From a checkpoint of a small transformer trained on Wikipedia: width 64.
Each number is 128 + 32 x the weight over the matrix's rms, rounded and kept within 0 to 255. Layers, rows and columns count from 0. Numbers have three digits each.

# q: layer 8 attention query, 64x64, rms 0.0697, rows 0-63, columns 32-63
# k: layer 8 attention key, 32x64, rms 0.0707, rows 0-31, columns 32-63
# v: layer 8 attention value, 32x64, rms 0.0707, rows 0-31, columns 32-63
# o: layer 8 attention output (transposed), 64x64, rms 0.0892, rows 0-63, columns 32-63
# up: layer 8 MLP up, 256x64, rms 0.1, rows 0-83, columns 32-63
# down: layer 8 MLP down (transposed), 256x64, rms 0.102, rows 0-83, columns 32-63
q0:135127108123119139126096111136127118124139151112139138119153122136143131134139105129129138158153
q32:132184152124156109114172072139159129139102085154100168123164156185120132199156139140027078161131
k0:155152141124137106138100134112113145111128151142139169146150154132149117145134114124160162141127
q1:108143141127139123129125154098125133108105133116134108128117114102092128127130132125120130116126
q33:137076116102103158103112158091079155138143110110170109147133133076163107088134138184160116094136
k1:117142108104131096134162161178107052148105148131141076068124160084107168104103116173080132134149
q2:147133123138128139125124129104109142116126140116163145128139109095096123114142147133133133120135
q34:099159122201102139105148128189144131135093065115138134126136063145144141114155160125152094177105
k2:122175112107143134136136128118127087071127160143114096074162117148108152126119142136111132171126
q3:132163111137146126101123138066118140093109125122153113136134112105109139135120135141118124111117
q35:111125122101114135147145161162116169120123160125137118099137137091127111078135123112157161108127
k3:117136126075136125112137115136138135167122124123152100076110120083100137118133153210079129085153
q4:116120095133136144165121084087139094114108098124104155144147118170160111151119142109141132112112
q36:131168123140121125137113146145119112130148139146148149119202147131106126142088182135100115096113
k4:105133192089109142152173151120121154133151197124075111130124124151125159111106087167092178134125
q5:144170109127141135153108089193139136145122146174120167121160101188112162105071109183134109118079
q37:113135183149146154044126116099124169100100037129157090126174082136136164172132122079111129145142
k5:132150095107177100162162165121141138150121144149110166139152116112120125128109117116136099139112
q6:142102101096084121107142119113143153145146100153047085154117169117130148091120146098086103106162
q38:130117121098135198096147064144166121094102069142138098154107169149078159119123149141090159111108
k6:064141125156115162083068138124134090152120153081118103110100127043135170086127146113110125094070
q7:108119121103143167143190096135105125082183136089119118076167100125129177155090126137146101121162
q39:131151160185126200161146104136144175099120065081093152128171148226235132192106165070164093141097
k7:138156113136125149189136128105177143136177079128119125124112103142122136178140123116147125139099
q8:178114143142111174111223162125067090131121203139150112121111139065055184157131160122081171092183
q40:125094107104065064082101093136103138116087161090128101173042185093114107163131144194082119111052
k8:146148208147136135143117109161137083126108074134144135085155140130176158153110156116144116126128
q9:094108123125199052159068129125117116088164096101107079173119093118156161096121173141136112191100
q41:133160141118109121165174126114160151124089168108154110082168129127124170129178146135080164091121
k9:117125113068116108188104169150140137082157134071106121091121145122102172140123203149083151142180
q10:068126143092121149095033141122063097138124082108132118187101153116209095079176244107118119091110
q42:061085166092138114100121122186117087163171157152153100110088185062146123134145121121100137086116
k10:100118153168092156100160214125129063097158066120071145147056146133121122140152182075102097115099
q11:113139216076145125109134087102117135146079131136071116163136190110105116141195130109109141142107
q43:210089094165128136127116091127123112159130195135114134127143101112187132060131133134142123134107
k11:139209109118121203125163162074130160118140141116131139083174164110047062195114114183105147117125
q12:097157144147141194109165123204103066168163120148117092107087056181171100142152111080121147125200
q44:096099135194101142140122091165149145121128098090099130183134176180160064146115112090138142123108
k12:063153113145115131062145115156124085114102147179144053123051168073129133104155087161072103129118
q13:126128064170107065138089112100174122169113111108179141159149087129139156193137154096188119053082
q45:165118105130150148121145095134071152117119110100127150150126153127124135101086148128121098175145
k13:166113132121150134121171109032104096160084113091145103110093123107113191129122142113151116097157
q14:120142089196024087105146179173169099114210153098157171096072121168075113078080151173137099112109
q46:102065152170181094081063134084042127104077139201167120130134082127195103093172114127128149138117
k14:102146121098094118118088068110162168133124140123153170121114102198161138126145147052166128140069
q15:103151135178154093142065109099122135114138072181142141172160121199116064142112131197118125141193
q47:154135094126129131153164163131087101154103168189139095034097129043102136066094136159138136084143
k15:136198127119153158154113115089212163059123062120121133193163099225155123193134110116147129165150
q16:151126136120131120103125123136131125123130121135098146123121136131146113146121115128120135130140
q48:114168144131103139098151089116152156159144093112155156156198089165150117124180166097118113164127
k16:134186142133160130170167058107159119078137023119104191125182156255173113195150181044080076124085
q17:135126125123123129132119101144127131131133138128147125121141128134125135121115108119113120132120
q49:130161132164107157149084111101158157139140086108165126143148143200148117128145168102117088145119
k17:132124125088136137100140120110158175112136089126135119152109102124168128140137089163098112091094
q18:135094116124097117142116085175137108145139116136116149132124136160149114139119099121124139139127
q50:123115146160188156206086138089191174148099094067134150176145122155126149188188160076158063104131
k18:153142117168133162104115155083161137120134084089147150150153134151150108184124133080136136149147
q19:119122120122105127146123121132137153109108122119128109073128120131124103142130129124122158117138
q51:135188121144176185119101112120190133172159111080137107129079169186177147170146074089117105140078
k19:127164149171113118157142100143171133096095156160122199132171119151144089177111102115146109134189
q20:172128132102121098123144096155084104134070064160142142162101131142115134156123124150111116089112
q52:164106145146158137132165121179082134168115131107111100187110124141102133102121139130161128078143
k20:118110101136138133059095154170121128155167148123142142146122139116078141145120084154137138164168
q21:114096156125162109085071139095128122130081115098124132133163154105129127109130177129113128108136
q53:089158110139109125157109096112143130125136150207168102030194085117119155085147175166137115185106
k21:061126106092100172084162101151112140152047156108156092135123104136113052099123155164079149097126
q22:132110190130125126196209163161129128092154149140166110162110080124071134198135085062127118125106
q54:115103145121122161092142153165129160127113135163126128084104137094097093122104125188126145082101
k22:113116114086104161126156169171123141166137098156112098132116136066095127122121139121140127135093
q23:122114116111121149102120109147087108129105144119111095119115115106121156114153079177122134154118
q55:092178105151127135112129114115122127152136086136161090114143200118171110112146168160110066123179
k23:063067083146152171147120128166128065120089217122072087092115135093079117085137118167124134137117
q24:184132093063175140109107116121126087122149067097105138084112134188129216114108086182145110159116
q56:143160106153104136182111135113148167108119127095116146111123106151182151098128137106108117105141
k24:119163147140207111129137113190130150124185138139094132104147161191127181153100101041131104165101
q25:163144078149134118113171179104091072138164109140134125130124143140091075104085107113171170084117
q57:100118142105150096142088084159157189108082165143088093137107097103150092067092143135176105184108
k25:139143083114180130099084088087130124099107101129129154153140149134093138107132122085169154108123
q26:195097036156151126130134107101114132173159118141079196138116113121200102114182130186084145190080
q58:088109117150106173123169123144140154095076096098167097135092111061133037144136114139178112077101
k26:161116134164109196129107097104136160142201096124128186145168140124160114135145133091146097143146
q27:131188114117135089105126156180156101060133097111167143141108155131135176085132161103106100064110
q59:129117081134145113155130137163111075168152127128076078095129129106164140120159087093122120162200
k27:073155143117184107172091146102129131139105172132158109133133138105157112151139143100098155094119
q28:150150130141139053075064207116104112099236050126107099135157163127109159110198141162088142124164
q60:103136125137144145166146101112097148110147100086108101136099147068068141130106140134167118158191
k28:114124103145183054165112149121124125099208091161048127140116101151177137144196098078126129082097
q29:103047097155221155116070107141127155142063170028095137060180205103123077078176186197132216138049
q61:154097134103078120146108160106103145164194127094144105117116150110172153059098141126116106088132
k29:126094152101148145113155140087170150063129103000161221131129095071146119106172164104108182103138
q30:165102063088180123106075193096126126123071111152134079048131116140103145103073176153075135094141
q62:146151140234108170143140070162135113128172136122124125131129137179120158162149111121163143157147
k30:120129093089117056129125144142123101146131154122118117147139113143113123084051141091165133101176
q31:083123124083136111115213032171116105127103074108103147172153089121112171120140169137134131155129
q63:147121128163103172134113155112143064145045153160130147070104185092089110134152144103123133200115
k31:112152139112170179136122138142106149121142176068107109166121179159125159101139118123099045157109
v0:155110074123209100166101132144158135131092142107152110139107141099130141167075124103148103065101
o0:128144147093132143102123069117134154106129124129102185140158119100132113100166105117151144168094
o32:150066140112126105213099202130108131202127140121128126148123122145166138130072183101102130091178
v1:085116192111122061086156110107146123104188161138117126178146174162079064121139081117031160145146
o1:180115102097136148157089147122131146147116116142114128128123133059147134138100128090191113133156
o33:049168177147103145094093093144137124084123138147144144120101125176117098104154136152044168134005
v2:164158201136128105129155142148114100186111138163198145143122109086096065142117146205121065163103
o2:137096060137146103125103118133148145114175090125106101102135156124168152132128110098144122114159
o34:125176228133141180109152122142162132169072135112205119179137108150131103151090154129166174149149
v3:085071101124115253147049142113108233145125138123146165161112113145141091125136097168134139115166
o3:137111132109171073135158107082146112123117121154148113100101128106122208177164134101143107130114
o35:177137099140010092128134144114092200109181167119111164159171094160132064084099098145106109108128
v4:127125131133105158143083207138080172132127105148110177079081162145126119142136095128118128201151
o4:118148118172132136164146118137123103125089083102105093135141080104087107090107113100114150078100
o36:171136113139128098114122078140147140173126172149144136175107226126196098162130097124184135180172
v5:115070116075142154079105111045139159100155137048116108155143178136094093128174105142170138111116
o5:119170157108140140107120127180104142189100111136138129140117097114128153142120118174100090182148
o37:144082157133098043074213107104128141089170133106114190172171088115104037114137124091150163137070
v6:140132152143128126143134069157104108101162140126101136127087089125167115145153114086147155126184
o6:079114133117148131145116162150100113116107154121100175129171127137110157116145155098146125132119
o38:147139112180139085132129125124115099125126125160107110157068135136116135152136120172096053145112
v7:193136151161173134108146061170145140104096130131128156120170123105113111135136166127179111130108
o7:084145130186084142098130149137111055129129087158138137119091102153125170148119134087098150143126
o39:184072159107137169162142167101143220174098146125206110149147105072135098131117137203059140108138
v8:054098118094146115156167104136122098129121146146104128216242147123078161138088123139086145114119
o8:149134077124155139101073108102128136134140150115105116130125165101195142136152098125143120187153
o40:070121129154101219120117157203120145162100116118110183121167084187067102067129183131085127128004
v9:162187136114028109093166106114095092078194134135106137158106116125200102128071201130150116069171
o9:149110107134133137133090066144132157149088095136139184171140184184137143117160127096101151174151
o41:104134148157096031145123198088090083089179133184153063103086171168131132172118169142096107113094
v10:176126118138096124191116122175098093139163192158136135150111164132094114098083141133124103111142
o10:107124131124136104136088092062110149140144132124057166117102147153149182111141113113110135111123
o42:104111148102123180151133116197132108104140159164155130137125150127120109118105113146189147113128
v11:093196094122154159118131111160118123161105124100091087128130112174179131111124149172089119122090
o11:140146150158086115132151128105181114130127206163165141082110138086155172112123113160175109128125
o43:080123089086143192129102128111135107150111084067140077143088180133102140127134135100048148135151
v12:138104091091146122105179139142115134149131103061102146105119126098158142133163150066125141139082
o12:171067158135088115150139141146152211114150100171153126148115097144146091174120103135161142182159
o44:100128089118192096102182137116065092129110159088101130098147180086140180108134179131133101098146
v13:101089151135131162111187120183107127114136136085099150103164145091073097144168136129137146149090
o13:136174116118083070142148133123152145114124132161162111115095139154111158148095134108144159140168
o45:131110149129141197097153120179109109161107169106130167151155147062120108125131164176098087152144
v14:157043115131137094174083084181160151117229106149101117100110139121207195140072099110110105180147
o14:096179145172128172078169154110132118118108163106125128108119091144137090113144117121166155113140
o46:149123120082165095153101077155171133099141071200122145177149156137093212155123113167094093158168
v15:167030147087141149152179085112108111092112130108153095154139143096114120156179105120084146108153
o15:141178112126107097132129155109103128159150079077163125115139097198118139091140142135140100125114
o47:104111193141149152105139139118143069086107172159099132153167185068140109144109137170112138108106
v16:131161083172179122117105126145155122121156081131188080116083119164103139126116138130118136134123
o16:162086143136119133142130166112125128145138173149157153104129127126136091136087162109113135089107
o48:074169081160167112124146133091147146160135134091134114106157103155099181158134090077121138133168
v17:148106129130142180162061128070087107144129143095124151097161143093112086074135175069215165142076
o17:120190098132156135126146118169149059145092173163125067117115116169098136181092079161098138110146
o49:189000109162099117136099165068070157102199145057145176151162094095131136082162193073174073131147
v18:100174172107160114154113145115072128085207125102086116146162128167168113126181140151144189108192
o18:180106132085075141111145144133116132159092154157119144104126125131149120129086174124148147168152
o50:107148072165193065145120134112199122029124085121112094177136135091073107122223084178128116078078
v19:169134117162161148132157037081103122073163109127084105122145049112118125124114099128136122209145
o19:138144168066108115124141156148097158199091153081133141125168193151118166127162128156111163101119
o51:116143093223158138098149087122171139085133119170173118145132069114143081126071122169140105179157
v20:118088180101074143127166229084143158149103084107116096153130144149092145102075121112109155144158
o20:186137110100176117154199113113128099119157121093123141121163113107130074142145133134168124112126
o52:147151149109095079149086120153143226083146130121059135086127126188137157105132105151059111115087
v21:158180099127135130137128189121091139157101131131128121124110121109087115141178199128104155080156
o21:126105146162162119152154099091138108107137155161122114106129104184122157159162106137094121181180
o53:141162154097133175113108200125124136147118118127154129160126160074148067148106136124184123035110
v22:105080142176096119157145097137154189070160233091096172124161178094111123115144126137135124142063
o22:166165095112098125148112147128164136107122084154136122179127140163153168117106097118148130150182
o54:110082207167114083141171112135140030102164194140187180102147061064174148130142168145098127132084
v23:170242135080104164117101125173109126178152187113136100081107140106184085145134110102137146068127
o23:140079123160145067169182082136165160119118084143118160112198095145101182121135123128155139166114
o55:114102177137101168099084187122088096152149150142170113151080137119139105171128108093164117106125
v24:116090167081225093177117101119105095109133123080104115122150172150157135080137113163096162156152
o24:146166146143123116118160137092098093170121108139181163126164094147081085172127152084165125126128
o56:061111100129161190120084123170173143089146112128125137162134112155140132079149139115090144128151
v25:155185133112083097146124141102112128112127154169145125082121121133116145108138149128121122174160
o25:119133124125152192137132106123109114144145127125146158129108100115122073121115158148105089112155
o57:174160092127135096139128114090151100095074153171117082088132169156129144144141105137155165124110
v26:136137104136099168118136130192115175063121145153142107181122147097143153173031114118094130146126
o26:175131138107161059106176143082161113095139142080116128142164143094152113149116099112109197103162
o58:117073130155070137133083158159105157132130093142169148127082106158130113142116127166139083143118
v27:126094076104203165164097097109084047136127151101083168099151114086118204116112172126113157091126
o27:144185154124085109119136065159109147127086131189107144110133120175182096116120118150131122165122
o59:090063093180092176178105158121112159106164106069129140070159163082059183145133192123188140087129
v28:119113150078127126135142114169092194089175104158127152112104136101136170100160105150167137093123
o28:162119084201119130130085120095167105161166153082142078151107128140153149150148141116145121141148
o60:112124159103116059158181157195060159090112110232129159129159100107128117132108140188147128101107
v29:161134144095130128154087129112143145111149122211108119116140148113168102103130109097119090122128
o29:103067061136117113109144170172093180177110137093182127137140154090129128150090120119167107127112
o61:116124169087116106172176112124127124105150113191141109180156170134084119122127111113108110088182
v30:089158121111183120102081143122148140156096092137084038121104151121144124101189134140176119101100
o30:164090106144066132153161131142137129107156177092182139126137091112134152132119069158123129139136
o62:088126126076222107127095094064148140134116115100067165139131101115130149122144132056161191112115
v31:144151083145122120143191091090131107179133142100111164166163102113089042125135067145156146132164
o31:135111112112149136166093170158146116107155124133133145146121149158179162131119151138140168090086
o63:112191078167117149078165031091113083120129175093098082155148165132106088096125101112148107187173
up0:089094163165078152182105138109104163161109123118106140042127107132169171134086121098150135076068
down0:140158110117143047107151174146154154146137070117135095087109113052088094131159089136072128125193
up1:120141139154181107107099120162110155145152165098128138135117128139207063128091077112118150129138
down1:098130150096093183126142065130092088090105126195163112096099147103123118099192125078179118155104
up2:112114187102092137137174125159112124125214148157167130123163164130085159069095140107154100162152
down2:138125127129152096164074116129148191176063068133081110112144115128134081161109062106080082096147
up3:156150159083125156127135143112156132157120099101094106169145127158114148152123151159095122147127
down3:142103087165123077153175178138144080138096130120091096090088131136142123113147114124116084167142
up4:104136150139106174150164138079149122127113141094116099147165146132134147201095120156180120120118
down4:154106074086156157050143161107111129131133108125107161129119139154121154135113153103140113144132
up5:114131177155142156144138129111167168126154153109132152110124164146050106158174129110115109092110
down5:107110132179132096140089124138110116114145133182137102082182151133165133111114131119101124146086
up6:130104150133129124182128125137142174119147143116106097104173095158128104128141124141071122143149
down6:101095120093115108089160102095138145113120147117175151132143102118128150169096106117117119112178
up7:098167105188163141134135112111113096105183108072121120109066121170134136162106118092063127125168
down7:107138129062103063121128126075077133198156124142110108115156103123144124144111118133134104109152
up8:141153111113118167203144166126134194150093108149083159090058086146174096157196139110074156092141
down8:096173137122160199100129165126130100090157150121082100181167117095176094200085190122159092076130
up9:091131087146154106156174123108129132116107100101105093132121097141123129142147112110097184133103
down9:078107109128144142110082156137152163153131122128174112115129118126131172123119154128161121151153
up10:148139136102115097089110178165116140177181165154105092110158096105125104165119129090168135130112
down10:116140127158145112170158120155136113081116114116116145131118150160140142100140167091128141118089
up11:181142102187177136151117099109107150143133172090107175119108194122102118177146127077090116157174
down11:069147160159101087120103132173108151088059175124197112146124101115170147136157134206187113091124
up12:087130158180113133130119116104077198185075107109144169163138087130119093066126161130141034126129
down12:146052058128131128053110149155194100114115144191160165084138142111157141166097062095191088134136
up13:139144139146090102178138110184146135099097136114083104154144194134129107163157086138087104140131
down13:097076098132108139079116131181125155104155145143155107156125062188128122158143112116084105127124
up14:127169080184141169218146143138147163169096107138140106146134092132119101113124140150134081107098
down14:133165106147111096161096105188097121158103179188074109120133144097131172147060143163113082121138
up15:126175153132125128106172156069105130137157084178107109153106141109160108177144098161172090120131
down15:124077129102109157078156103078153152074160083110168101143051170102091120107176065124102115100130
up16:148204101137101182107094159105121157129127119073139139148140126136135139155131170088053105173146
down16:144130139148127147131137138148143145170119127154156063103090183179137083142076100152109210217128
up17:169138090156148089139075159176152104151112120209116164084115126114103075133157116147143095103106
down17:111144134096098112116093074144117149134128191093159145121113177184089163145089141163062121100124
up18:169133144114119100107171177118164136113074037137147158088138072170131076086157192164086114106169
down18:124143158058086141118083159032123161162183116060168125158177169104111021134094158217097116146075
up19:156152089132105137105154099155135200055091104140189132109085096163125180090151134113047104117138
down19:125116145137119113134136176143164113150108124130123127151122134108103138075134110103126090103150
up20:092139095100136139145146167140091125110115096157118130119114157191121165085113135114185156117101
down20:128172136096131114133107136110149134129102154110131154103092144107130122137096130099077102141094
up21:194127116127156145101132107076168090098125135161121144147099136150136119151122103113087139143178
down21:142101151091134106158125094142126101122128173126138126156065130134122120125111142138068180117109
up22:130131117169113124148146213171118115126112139183053155109094167255148133144116088132106133087114
down22:139182149190155104159123104071148129182132089123145155148168091102088145126134150149133138129131
up23:105136162168105117073123114150120063156144101074142142108088134186153181211078144125139139119098
down23:159152128092160097115160074137141184108113144118125152069167119116138092083126157139097175152121
up24:198107114151134087132138155165155146128200152195039152144093187144061102140111123139135120102092
down24:174178136126167100097150117088137082129166105097129131119144126088064120159162072144092111170142
up25:147169150112165132136094099135069175132098099113141152132203118156166136106173132128083139099191
down25:076098133119158132089151074126184107176180108137153066201093156162118080112023144079106144176088
up26:101148118112155110118217162143090119143123136091170144108106155180100167152079112090089123144139
down26:112114105174085120146114072176079116083088193106088146124178183130132103092166093155099147117196
up27:067150166112133140132104139118152109124162107120115153170208094111055112146181073071103129115114
down27:111113129145085126170203180096178173184132144120214120138123110117181055112090082134179102161124
up28:123090116081101154123154105150111170144128146071168115087131117152162133078104090117117087128114
down28:163136124152133087187138133119105045159140113178135159137170140163136147149161180130183108190132
up29:155148154135121109126115128070192134076126129182163113154156121149125092107163138155093138191176
down29:175095119113100126131109123114172068085169134157127130158116111109126128103194149168143116167159
up30:177132146143109131137074069103124112148100143109159121159135103082130121159135108142126112065121
down30:110184164096137154152180108135110149134156123131125176090136091136167129105093130115106158162137
up31:146122186125096115140104137156094142154113166204104137119137152098202049121110142115173121100101
down31:117105103086152141110112125116111149142187123127158142103124108114072141150145108112076139124116
up32:134153123172104177172075129151126168129118087067177101200127113104135164153106176130098098109148
down32:082135129113101111141076110142172137179132125142149099102140137088074164196127060159122160118234
up33:163146141073092111166125127122204156120164127076172109210101106121157146183122137144133104092143
down33:153109122147166142132172048094125165140081181076081174167122117094131066090080165112125156112125
up34:102134091193174053172130163099055156155204129131159099135162131125109150163123122085177111075110
down34:156157150082142157135069151158187138188146120159139109121151106094192102148067126172104116154134
up35:072096115094135155177103133127127130151143116134119129112131085118112144165177123132093116072148
down35:130115141087118071118141132149098120160111147111130117169112150187140120156131123096138140133096
up36:161085066146148115126064184117155164112143119093171069157048146184133106121145125090116085131100
down36:142185080079053125029124114142147140180187194064142135080166090148102155097174141131068182142119
up37:107180125138139104134119109117179097162166118085101092040114111135119075144103160145096127108128
down37:150084147142142131133129152135154162119105157163114161116122135143155193128176109091156200132171
up38:129150126139135197110102096114125133138128146141134166095126178135112143163133155088116156148133
down38:153141126121105073166142176126107157126125075144118122182132084144145123127135098107163083137135
up39:126094125173073147192135145052157097100211092147144151152104057131143107139157180145101085148110
down39:096077101133094205088052161118143084109167113126110149166087074101178146072213152113217092055174
up40:050162157119174106106150094095122122140205130129146163117137136169098095157137093070091130133174
down40:110111068064135125129081116159173140153092103161147216140137078083190167081177166131099150137096
up41:179140071174151129117156172182154122087095130100142157108110139135145084136116146099178096144171
down41:153162130159135111172108113116128125148148154170115157140121116157173158097160100119161081172128
up42:176132135142105138150167176154154106147163109102129127139132127147096111131141164163143110119155
down42:146118133128131151130130145128181131098137137124103138109111150093132119081117133127126125106160
up43:125110130088136120119150079070106099117156162126166135124214119138142164121184154126125118155192
down43:122162144133129163087150178123160155112140039157142131170087145162108086138156118144134103109147
up44:113095136138155128126150170193188160069081192141093104175092140213118141161114141164142102071102
down44:134118132069132064119099179150124065121159094175132129114144078115094128144092149086083119094125
up45:110163109102112170094159152112173085060141100186054130141164151121126173130058143136122133139121
down45:124118127107092142140077085131119127160121131153156123123116155071183138132135165078093144090091
up46:117098168116135116120127101134135095190161131122103160116161122121011172123163100179108092098122
down46:122132079113128112129105110141132116083099189104138118089085128138163126142115149121143150105138
up47:120165096175161169150124092029188140114129117068173099062097105167166116153167180090125140157102
down47:157123127071148171106099081074105203149106143083202087131164106127136144063130145158113144106098
up48:135163114116112170150096093110153133082126154140075098145115142135139173093108109088160131152134
down48:136187148082140128128146159088116147135115072132095094099064103166182147131165118078121136132115
up49:167123119132187181099121125141099085123168112150146148123138100116131140174170155077173121168135
down49:158062101091124119106116100152136148179116150107140123115112153083165097102144071120122122112133
up50:137086132141183125190172189162160107172143132120135121186137110098150141151115136099169107129217
down50:180169096123113106105159164083161138166133101103127165060121147119112115162119111129042139087129
up51:182187141100165193125055147097157069094091100102124155099144106142132181097145129143126147104177
down51:086079121125104073112137042174132103077176149142077141148172154132158098109102181116123096123122
up52:140128170145133092146132156119118137136110149195089111080157104098173131172108128099168103071128
down52:150133123089157183108129104177095084156131124109065080144127095118123129161089143138123119155166
up53:104116133153147178186116165055112138090115088143092170107153141121145146191147134154098121145130
down53:138108157102158174086131096182077127150176135141128068136133165085169133161097212142157091077049
up54:208204134101202121115119151110175130120125126150129108187113107110121176157126101161120146117145
down54:129104057100157097166162123143144126156072120167154125125115078126157114131100115132134087163156
up55:124151154146127155130102100119126143142098176114118175147131080149148089102134190081167142159067
down55:158127169154150085165156130150143085137109152163092105117135121090104100185135045113095093075116
up56:122168136137141118119118151066142102085143127089137162151112127135103139168158100114127113140065
down56:136121082125108089096076106069149106127107156107112142160111154141088170137108096131129141180084
up57:131104141126125114197113144153105115121132129116143126168139111127091150107174090080076056072122
down57:110178138147160181149094113166110114142104090129138125104162165133110162117122112106093125147138
up58:096114159148145092158129134090109138088130124106109109138108087185157179118113156095098133097038
down58:147114094200113142133091168117172181135160117173147114161122141192104095093126132107123120100191
up59:145169147154107105123158088118148080144127070105147122114234098180147108108153116109141151088158
down59:068062087129143144102152095114119144094132122139228100142129172144123206141222130104139071113053
up60:111066057113130137119114093139061154161121112138172139160139151110105190130134113131106118164171
down60:134104156145139108154120133152154080114117106127082141123146085182152124114148170110141153122100
up61:119104142157119106135113123148099124090069055089191144174109099142122075174199074128080123128135
down61:086116155115114164112077059117120165153122205124166138173127120189167141115124155153140108108071
up62:158094143127164089146111095072119147121102171103141100134119123116127169135151137137224139159192
down62:111152125128157160183120113102128115142096121102084137146136155172135100133107102099095097093131
up63:081115133125150150106160150143110205096097073120145166184130098096104108130096127116100122160107
down63:087151155166146160126165129103137133139140127108185148128175117130059159128147092095167183190172
up64:152106173089079140174074064090104184148144152121140117166138086154140117129128066042064168132176
down64:135139158104141172140130115065118120173125099139111174159121143124167095114139114120141108105082
up65:118169108119184183074206113170200156095097134187101157091131084115175101202100163125148103174098
down65:152134158123123107120171104120146113101136109101047110171083209104177161163140153124104151083061
up66:092087062105135106174100126115135110165104158104128114128144152160155168127105138106127111187142
down66:098138140096097137119161123099134102122148155091106159116114124114150105100111134115181105092133
up67:137113194105135104047081055125103124127149078129149070178118139137112110183186101083115066119145
down67:126097225088171106123152054131158170139092138046143070144157115077141108114133107125113107133068
up68:099121119184112142095167146151121118145162113135125152109088158120111142128062160161163143134106
down68:152137125118173155131148130108121096091158102102113110117137103159147130140156120132112114139147
up69:134165121149171140073184094117079171136098141131153096194176070133179127124127194089103063161145
down69:127118102079108100147133136126141106141091166103175147087170211169087169106172146136069142145138
up70:126144138161056095120148071146158117132125094040087121183169058111131156164123107132118135130106
down70:146129146163126093129074125119096066118129169171100147102157143140121147104143191135130087143096
up71:141146141101111095170112123134158154115124119110157131190069132122151176125137099089071120106163
down71:144094072100160116120106147142147141168067082080184100141098138107186121115114126114097116113112
up72:119185132166140188221208136068140143104146097139132216094127114077129111168165114126119105094142
down72:095160104187091155201133162144076162145140124118111200166145133108170148114102108190051063093185
up73:134168096173120150105151146112200211179149106179150104095165120107146213155164160089100143150139
down73:084151101148126086128130116125068122168225086146075099142151101076118195110184116137103198147145
up74:171158099137167155173085087140102086104125134129111128115140129107088143082174128122103114105107
down74:140123124107111133151143159123122128166096123113137132153119110155140118159120088117122125152069
up75:173135192129113186147071153202171152149165072139110195099180107149124152127143096170134117142113
down75:155184132087184126180121169097125162090156144068109111149104062074150077135122151145126151117189
up76:145073106134092113111104120081121124082126101106084133095099157150134134069085161082177145137094
down76:120166167125152095150093106110088101128096106107137132119161135151086126138158163092142130138125
up77:086151111101120121157118092173211110097150097140097166141199127161131112179147077082165158093127
down77:147130150137183085162142120109155139058143137048164121129159107116196119108167159119123151165127
up78:120155117167150140111137147094144125092166138140050116103152199156167129180165104096144089122122
down78:118183155100135166118116132153088056136081139106096167140117154097077085096112118191144161118141
up79:104177045075101122138102156112098099128113158156081134111173115104100114151147109092165179129118
down79:154152124173145139114145100120184149136107127207163104143135066184108076117107122152131102184123
up80:108127111106123161122111133049173101055094093103127084139143165177108139147109090119128143099113
down80:112131026133115159161098121137116131142119123074188087100154152157127081108149126174170217130123
up81:138124188142120165113168110085158160111095050113200115083173120110137132132156143102145149165127
down81:143119147126108061160087173068161130142117104131115144151087163102182141122161133128146122113079
up82:125148151118152114118053083102114106106123170156164153062143160127119131143155162142098102134101
down82:098135079166078117169120154132157170139147161092056077173066127142145144082065134122130140070111
up83:108110125049120101186178144110154094110144125131142100132131110089109139116126150092106138113150
down83:111120127122137125102091093132135122144114115098103093126117092140147133101126114068144143087086